python train.py --n_layer=20 --d_model=64 --n_head=2 --n_kv_head=2 --head_dim=32 --d_mlp=192 --vocab_size=8192 --activation="quick_gelu" --norm="rmsnorm" --norm_place="pre" --norm_eps=1e-06 --positions="rope" --rope_base=12800.0 --rope_fraction=1.0 --qk_norm=true --attn_scale=0.343 --bias="none" --tie_embeddings=false --parallel_block=false --extras=["capped logits"] --init="normal" --init_std_qkv=0.0756 --init_std_o=0.0756 --init_std_up=0.0756 --init_std_down=0.0437 --optimizer="muon_variant" --lr=0.0033 --lr_mult_o=1.5 --beta1=0.95 --lr_head=0.00638 --grad_clip=1.0 --warmup_steps=0 --schedule="wsd" --decay_fraction=0.269 --decay_shape="cos" --final_lr_fraction=0.0 --batch_tokens=16384 --seq_len=1024 --doc_mask=true --train_tokens=123300000 --steps=7526 --dataset="wikipedia_en"
Each number is 50 + 12 x the weight over its row's rms, rounded and kept within 0 to 99. Layers, rows and columns count from 0. The size before them is the row's rms in percent of the matrix's.

# layer 14 attention key, 64x64, rms 0.211, rows 51-63, columns 0-63
101:51 65 55 63 76 55 24 30 38 52 53 42 49 64 75 38 54 37 64 67 51 57 60 52 68 36 49 56 45 53 53 20 43 28 51 49 54 60 48 60 32 47 69 57 50 60 34 52 62 33 35 66 46 50 57 43 50 61 43 44 33 53 38 53
113:68 51 47 62 52 44 44 47 41 33 68 35 40 56 50 48 41 52 24 31 56 49 48 66 23 56 60 46 65 70 54 57 61 67 38 53 32 55 64 58 41 53 73 60 61 50 60 39 51 49 59 43 40 29 26 61 50 40 37 49 42 76 58 52
088:55 44 35 54 36 65 59 73 32 48 32 51 52 34 57 36 33 54 59 64 57 51 47 36 57 35 34 35 50 39 59 69 61 58 32 43 43 64 70 79 49 65 60 62 51 49 64 48 41 40 43 42 49 63 53 50 28 47 54 42 47 30 69 46
125:67 71 73 37 58 45 46 46 50 60 61 53 70 60 51 53 52 46 48 49 51 44 42 45 51 40 44 54 80 51 24 31 32 61 56 65 46 32 51 60 51 46 56 66 69 63 53 72 34 78 51 43 51 32 55 59 31 46 47 61 38 45 47 45
110:57 38 29 51 38 39 34 52 41 53 58 33 53 53 30 52 25 71 41 61 50 38 33 54 50 59 31 38 78 50 60 50 68 60 31 60 36 70 78 56 62 70 43 54 47 53 61 61 49 48 55 55 56 39 52 56 39 40 40 47 51 65 49 45
122:47 43 53 44 29 70 26 54 66 46 41 52 48 44 48 58 44 67 35 65 57 47 69 36 58 34 37 45 21 44 62 57 49 55 43 31 44 46 41 48 54 48 60 65 37 41 60 48 62 36 20 57 38 67 44 37 35 60 36 62 46 34 44 51
121:41 46 48 45 41 52 61 61 66 53 26 22 29 35 47 46 57 51 55 51 45 65 52 32 59 64 39 44 56 43 68 57 57 20 42 45 51 34 50 32 51 71 64 52 48 47 51 42 77 48 65 33 61 77 39 52 58 51 52 53 50 52 65 52
130:66 48 36 43 48 40 65 54 47 48 78 52 46 50 39 54 59 60 56 57 44 33 61 58 39 78 66 56 71 52 44 82 62 55 74 76 53 37 39 47 58 55 50 41 62 49 57 48 54 61 60 29 69 44 57 55 41 41 42 51 66 65 40 51
102:46 36 42 31 38 35 62 53 44 62 53 55 50 45 62 42 86 48 50 69 55 53 68 40 73 27 34 38 54 52 44 37 62 31 48 51 44 35 44 43 47 28 50 41 34 50 58 33 38 68 42 55 39 63 63 55 43 65 45 33 41 55 47 45
102:61 44 51 25 51 80 60 62 30 69 61 38 58 55 31 56 41 41 53 56 29 63 52 60 60 58 55 53 74 53 29 56 36 55 58 50 37 42 54 44 53 36 44 44 40 59 53 62 27 44 40 43 64 40 67 51 26 42 51 32 54 44 51 39
103:64 39 48 62 50 41 57 43 48 32 25 64 50 30 75 59 49 35 65 51 47 33 46 57 50 47 51 44 43 45 61 32 47 50 38 32 47 32 65 60 39 52 66 54 37 44 57 20 63 46 40 65 48 68 33 42 37 41 54 64 52 37 44 70
149:56 51 52 38 36 73 63 63 36 49 58 18 47 55 49 49 35 63 25 46 29 48 51 58 41 51 33 49 71 50 53 52 58 56 34 45 40 45 38 47 52 65 68 67 54 88 67 55 54 52 42 49 62 42 49 41 37 49 51 67 57 58 47 60
137:69 27 61 59 76 59 61 30 48 56 73 50 33 50 54 52 59 55 50 60 65 55 37 66 52 55 58 36 67 34 53 67 40 60 52 33 58 52 66 71 56 56 44 45 58 55 59 50 35 48 73 39 42 37 44 48 52 37 27 36 56 58 41 61